Each number is 200 + 30 x the weight over the matrix's rms, rounded and kept within 0 to 999. Layers, rows and columns count from 0.

# layer 11 MLP up, 704x256, rms 0.0951, rows 542-554, columns 0-255
211,199,241,203,203,192,206,197,249,208,165,243,199,237,248,222,161,228,225,162,221,204,191,218,211,211,155,183,192,214,148,230,188,223,167,168,163,215,265,184,200,198,251,231,215,218,178,255,223,186,178,216,144,173,270,217,232,160,228,158,221,213,200,230,205,181,216,196,244,167,248,199,146,212,235,162,181,192,179,224,205,214,138,213,225,219,225,244,169,212,161,186,190,200,245,209,252,193,246,180,252,221,167,195,232,217,192,246,185,218,228,169,247,176,227,212,143,249,178,184,238,222,217,198,247,201,243,191,224,189,211,149,208,163,186,240,217,251,217,132,217,249,207,212,195,186,226,165,180,230,197,205,249,215,165,208,149,254,154,177,217,193,199,185,158,171,240,138,148,126,235,227,219,151,194,276,222,242,167,172,224,267,256,177,181,223,190,177,227,199,162,202,211,194,209,156,191,212,189,153,180,185,160,221,235,236,187,187,151,186,192,204,158,181,167,187,232,186,142,173,155,193,180,174,217,162,190,186,180,169,167,149,208,199,208,180,204,214,219,234,241,162,219,201,223,213,233,144,152,179,218,232,207,167,156,277
202,191,270,208,253,211,168,215,235,240,157,166,169,220,186,157,224,193,219,162,190,182,261,171,172,224,218,216,183,180,190,205,188,166,201,161,181,169,236,146,189,155,206,192,241,181,202,199,201,204,231,165,199,242,215,267,233,194,176,179,150,248,167,188,174,205,141,174,173,173,170,222,188,234,196,193,153,231,194,228,178,229,211,163,192,236,219,209,207,190,219,208,228,132,238,213,169,241,175,123,220,135,209,164,206,253,163,223,211,254,189,178,209,238,154,167,231,162,171,217,184,244,229,265,238,211,205,178,205,255,180,129,215,219,210,150,205,189,164,186,184,182,211,214,198,246,182,244,147,266,183,229,191,237,167,195,187,224,182,199,221,212,182,198,224,195,261,146,169,182,244,224,238,184,260,185,251,213,208,237,277,186,204,199,226,197,200,234,190,161,197,198,203,177,171,238,281,205,209,233,195,232,221,189,215,181,192,194,215,184,231,226,164,178,196,184,149,284,212,249,210,226,140,246,181,209,219,177,192,218,259,143,153,216,187,238,202,218,218,245,206,199,234,223,203,194,198,214,212,235,243,221,185,162,231,154
186,210,211,159,174,256,218,148,218,212,254,175,223,152,219,232,258,219,187,196,248,205,217,210,174,194,194,229,222,187,181,229,213,146,202,195,243,191,175,187,234,186,223,245,246,182,174,230,174,232,242,159,219,187,150,195,173,205,235,196,163,191,182,216,208,203,233,184,194,204,262,199,175,230,203,227,231,208,174,258,196,148,196,209,175,232,183,226,205,199,201,152,206,233,260,173,182,189,147,203,228,194,273,262,194,209,184,210,194,257,171,219,210,228,190,194,201,196,212,219,168,190,165,169,209,203,209,164,254,237,249,215,175,176,217,207,166,170,229,178,147,234,215,195,191,216,205,158,175,172,166,230,189,154,164,206,244,162,198,183,154,208,169,181,202,188,152,209,197,263,228,210,226,136,208,230,163,146,193,181,165,219,223,178,150,160,244,221,220,216,204,213,184,163,191,178,239,187,219,250,208,211,185,256,238,199,222,146,244,176,182,224,146,165,170,171,140,150,230,236,196,209,271,204,203,244,238,254,205,221,212,202,198,150,151,221,184,209,251,204,181,190,223,179,244,198,222,183,202,233,259,179,166,187,237,180
166,180,204,157,208,190,217,226,204,212,224,175,208,201,208,179,211,222,177,200,185,159,171,180,256,198,208,216,163,248,163,188,199,185,231,199,233,115,189,176,200,257,129,219,235,219,253,168,207,187,181,213,173,213,179,225,229,192,179,168,124,127,175,280,233,220,238,198,215,148,278,181,211,181,175,209,192,221,142,172,253,253,196,140,166,140,183,219,219,193,160,166,221,208,190,214,188,149,230,195,201,188,221,195,196,227,175,174,268,185,202,193,178,174,172,250,194,199,237,215,217,255,173,180,217,163,216,195,262,182,161,181,183,220,222,182,200,220,174,180,187,181,203,178,246,195,190,201,185,171,232,178,235,209,191,178,205,178,131,252,184,151,184,221,258,183,258,190,142,213,213,176,202,222,222,216,251,142,223,203,190,171,146,142,176,203,220,221,202,188,122,230,184,240,193,169,169,269,132,186,193,202,242,242,204,242,254,203,249,195,167,201,147,261,159,222,202,252,194,180,189,135,189,188,202,208,200,173,212,204,208,221,222,186,185,214,182,225,186,189,223,177,194,210,206,181,227,194,194,260,178,214,218,208,186,254
203,185,198,198,248,191,217,196,192,215,201,194,284,225,210,190,210,191,185,180,185,194,185,210,170,192,194,195,196,227,278,217,223,215,163,208,252,222,220,208,239,174,234,176,231,159,218,227,189,178,167,215,230,210,171,212,204,272,195,208,190,188,214,276,175,186,264,231,171,196,173,243,233,181,231,187,160,231,191,159,214,225,126,186,165,208,221,168,135,182,232,220,193,222,182,224,252,187,227,190,186,147,224,167,201,171,164,182,175,169,190,195,255,232,160,172,187,231,234,163,145,134,184,150,233,202,233,212,214,193,237,184,175,273,194,228,207,222,201,196,200,178,247,226,192,174,186,189,227,213,201,217,214,226,185,210,190,194,257,192,237,222,220,193,207,230,142,152,206,201,212,228,283,215,165,250,184,202,177,189,212,232,168,162,196,217,178,204,215,214,174,204,148,192,212,221,227,208,203,196,220,200,174,225,213,234,241,178,201,205,222,206,165,207,212,219,180,215,216,156,179,210,182,257,244,225,175,152,182,217,170,195,198,218,207,117,119,178,223,227,191,199,214,198,232,192,262,160,184,182,186,153,234,186,211,162
192,203,144,242,259,220,254,207,193,193,218,211,153,227,220,283,194,169,170,215,186,160,187,163,181,202,163,230,190,178,175,123,197,151,189,196,188,195,230,199,247,225,211,235,189,173,228,132,145,189,158,179,168,156,189,192,198,231,206,145,196,126,214,220,206,237,156,130,210,174,221,157,266,196,155,151,212,239,153,171,206,203,164,241,171,210,222,210,223,241,189,183,197,207,167,273,210,229,200,225,209,230,179,180,173,172,221,228,219,112,171,166,205,213,189,173,226,217,220,147,249,182,168,198,168,189,213,199,203,229,200,244,179,215,186,172,210,199,161,211,202,164,213,262,232,240,214,185,197,207,238,222,221,207,172,188,187,233,177,138,200,192,226,230,200,211,204,219,214,278,190,232,167,208,203,159,170,224,209,204,230,143,229,172,209,193,231,194,202,191,207,211,169,271,153,170,209,212,186,170,223,199,186,167,183,218,203,251,151,163,217,195,198,204,251,210,180,171,224,173,197,232,170,188,210,205,190,178,218,264,234,182,205,184,247,203,168,199,218,179,232,231,171,192,176,157,193,196,145,191,215,190,171,252,242,205
175,208,168,217,146,248,200,204,209,197,177,134,225,182,294,153,218,167,169,195,183,140,222,229,178,227,167,236,200,185,233,222,155,215,211,138,206,188,212,177,197,199,173,256,193,163,180,200,222,189,174,205,219,195,230,191,173,199,224,218,180,217,207,228,157,199,226,211,160,173,166,247,220,253,190,181,201,154,242,180,179,118,152,188,224,220,191,185,188,199,147,203,203,169,235,206,202,215,240,213,234,155,197,227,268,217,235,111,178,195,240,217,167,184,139,217,234,186,192,188,172,273,185,198,241,165,142,279,225,226,227,187,231,227,191,246,265,204,185,198,199,205,199,248,228,188,197,133,205,176,113,168,219,209,173,220,152,256,157,152,186,144,188,172,215,236,242,196,174,186,256,226,238,179,211,221,171,200,202,191,170,272,189,195,206,192,192,145,219,157,191,228,159,168,180,180,231,223,209,165,202,253,203,103,205,252,207,226,203,227,161,213,201,231,202,170,158,199,191,223,177,229,194,176,151,240,193,237,175,199,269,197,210,140,170,167,161,258,182,214,241,185,178,212,201,190,198,238,189,182,164,237,219,176,212,223
231,190,248,134,197,181,220,122,155,197,209,205,285,181,188,175,132,152,178,179,228,108,217,172,203,219,174,249,208,129,184,274,202,214,204,181,205,208,159,230,199,219,203,159,180,209,257,217,241,222,202,193,212,229,174,156,240,228,207,155,133,228,254,191,197,234,201,152,200,178,226,162,178,212,142,201,212,188,210,222,216,213,269,168,271,171,202,216,204,185,202,178,203,166,255,206,164,203,192,210,176,210,198,156,199,183,215,207,154,183,201,233,238,151,157,205,245,202,205,163,181,194,186,206,156,243,232,179,238,247,207,195,202,174,203,211,161,193,202,194,167,173,203,217,157,173,201,215,193,222,163,183,224,181,192,174,177,198,188,240,173,250,190,225,156,224,201,237,236,218,197,140,217,159,190,241,186,197,206,147,195,227,194,169,217,252,214,190,237,204,253,175,176,167,201,201,164,225,197,181,219,214,196,180,143,210,225,169,216,217,252,129,233,262,194,174,223,200,212,197,189,151,205,180,222,195,184,197,255,141,154,223,211,174,243,220,174,207,227,201,171,187,201,218,148,166,197,215,189,214,177,196,230,201,147,193
209,201,201,211,200,248,214,177,264,161,182,195,239,162,234,226,157,216,197,206,250,217,174,159,172,166,251,158,214,214,231,165,223,204,220,188,269,230,212,191,198,194,227,221,192,109,236,213,226,193,198,183,189,206,202,178,183,188,193,229,127,219,190,196,202,193,195,148,160,190,147,249,167,204,222,217,206,178,196,210,169,223,259,194,181,184,195,203,139,195,173,168,169,163,222,154,203,212,276,193,212,197,127,242,208,171,195,224,237,178,177,159,156,188,200,174,187,233,266,251,248,242,191,187,239,255,239,248,213,242,230,237,214,234,172,167,188,194,219,241,194,171,205,168,179,206,220,198,188,153,152,206,190,200,193,275,145,209,205,176,226,176,225,179,172,138,227,181,216,174,202,258,204,293,230,180,272,202,172,229,207,211,173,161,166,208,254,229,160,190,180,231,215,216,266,203,243,183,193,234,227,156,181,192,162,242,209,202,186,205,177,221,169,240,175,232,175,222,236,176,167,181,221,185,282,213,239,211,199,209,161,126,169,194,152,219,147,220,209,214,209,225,193,184,206,197,204,154,204,248,208,249,174,226,201,200
174,212,153,233,176,161,227,187,159,179,199,179,222,206,164,158,195,231,228,228,180,234,206,213,215,248,197,189,193,139,150,231,193,200,230,197,109,167,147,212,138,212,217,174,220,195,214,196,174,200,153,179,229,199,230,205,253,246,171,166,183,208,173,160,184,201,216,214,152,247,216,259,217,232,235,153,193,235,146,182,178,151,190,172,215,166,165,188,191,201,214,241,198,199,206,162,221,178,238,217,194,251,220,158,217,145,188,138,152,206,243,241,167,182,170,189,155,157,193,210,190,222,226,144,221,136,241,182,206,211,250,230,180,238,236,183,191,162,198,195,180,181,236,228,170,194,250,226,226,189,233,199,249,216,181,215,164,189,228,214,179,170,214,256,155,232,204,270,225,211,193,189,180,167,213,184,214,202,247,165,210,204,208,259,206,186,230,210,206,238,212,184,229,183,171,161,262,148,178,179,197,162,193,222,164,203,146,219,214,189,143,153,198,183,166,225,139,183,204,200,186,176,174,225,212,197,183,174,217,222,155,187,237,192,204,203,153,252,187,182,215,224,241,182,188,183,174,211,130,197,146,164,241,189,185,187
161,232,154,184,243,198,207,173,174,208,233,178,166,241,209,237,217,220,199,211,180,164,159,184,166,195,184,220,173,152,210,232,193,239,158,195,224,205,224,209,171,246,193,200,169,255,186,255,173,167,180,175,198,230,224,218,201,173,169,236,109,172,125,157,200,205,251,156,245,213,186,242,202,223,241,129,175,199,210,211,192,182,193,228,188,209,201,208,152,198,187,188,240,165,224,184,209,185,154,203,197,157,160,173,238,248,248,214,154,235,228,187,229,202,197,246,155,275,198,178,226,170,226,184,235,191,209,207,166,154,178,153,235,213,160,212,224,162,227,186,146,164,189,164,221,223,212,190,170,134,127,215,255,219,216,174,169,153,231,236,215,195,245,157,166,178,177,198,146,232,196,189,176,262,170,240,164,193,209,212,139,197,182,228,211,214,214,191,191,155,161,201,227,192,193,176,167,211,264,237,211,161,228,154,212,222,169,182,158,171,233,198,240,196,215,208,171,204,172,197,207,219,196,220,238,174,158,218,195,193,216,175,190,215,164,231,176,221,255,180,212,252,214,244,165,241,155,193,221,215,178,166,238,146,202,194
219,165,201,173,247,193,198,244,184,181,200,187,150,204,212,196,197,180,214,199,238,158,188,215,203,193,214,290,214,236,160,194,227,126,147,212,238,202,211,134,164,174,236,217,225,218,186,232,251,194,191,193,192,200,199,221,174,160,231,202,189,173,221,221,239,177,181,166,192,182,206,247,175,181,217,182,206,201,194,183,176,171,250,238,184,208,202,205,168,261,209,205,190,142,211,213,183,167,240,180,211,227,188,184,231,151,221,230,247,208,211,215,179,213,184,200,188,187,202,247,249,181,202,198,184,182,229,145,209,141,227,183,192,200,169,200,267,247,243,186,165,181,187,236,213,204,140,185,253,258,254,210,259,188,170,194,162,155,199,202,232,187,192,188,200,223,261,182,209,179,204,162,212,196,163,152,160,180,217,193,220,136,198,144,207,202,165,180,236,161,151,170,190,195,164,249,232,163,186,220,227,215,191,152,131,181,192,227,247,239,168,211,138,201,229,212,248,231,206,139,182,209,204,158,198,129,237,195,200,152,217,209,193,223,192,234,216,200,209,204,198,156,228,224,197,184,182,213,193,169,159,222,202,259,243,221
188,204,255,215,140,220,228,226,197,227,199,199,241,200,171,189,201,144,170,205,174,200,166,212,174,174,186,177,243,230,200,178,145,232,171,205,180,262,191,222,179,187,161,165,181,223,218,147,195,224,246,189,200,166,220,169,201,197,191,166,210,191,171,142,258,224,233,199,164,158,224,197,303,197,184,199,179,223,237,192,219,275,183,172,125,222,151,209,194,193,233,175,264,210,208,193,144,121,183,231,213,215,244,229,226,182,276,250,247,173,160,196,192,162,216,214,214,204,192,176,210,134,206,183,150,191,203,175,165,237,210,212,170,152,169,218,204,205,151,204,134,219,165,196,165,187,215,247,203,154,239,232,252,143,202,223,240,263,196,268,258,224,221,229,179,197,189,193,203,199,251,150,220,171,191,187,162,226,258,225,189,179,199,206,184,200,186,134,208,220,210,183,191,190,235,162,209,256,201,184,243,184,189,211,149,206,151,197,179,141,188,193,227,229,246,254,199,270,199,136,177,253,190,222,224,239,206,200,169,200,268,179,207,144,204,172,121,238,200,180,161,177,226,237,225,184,212,165,219,200,227,204,186,185,193,181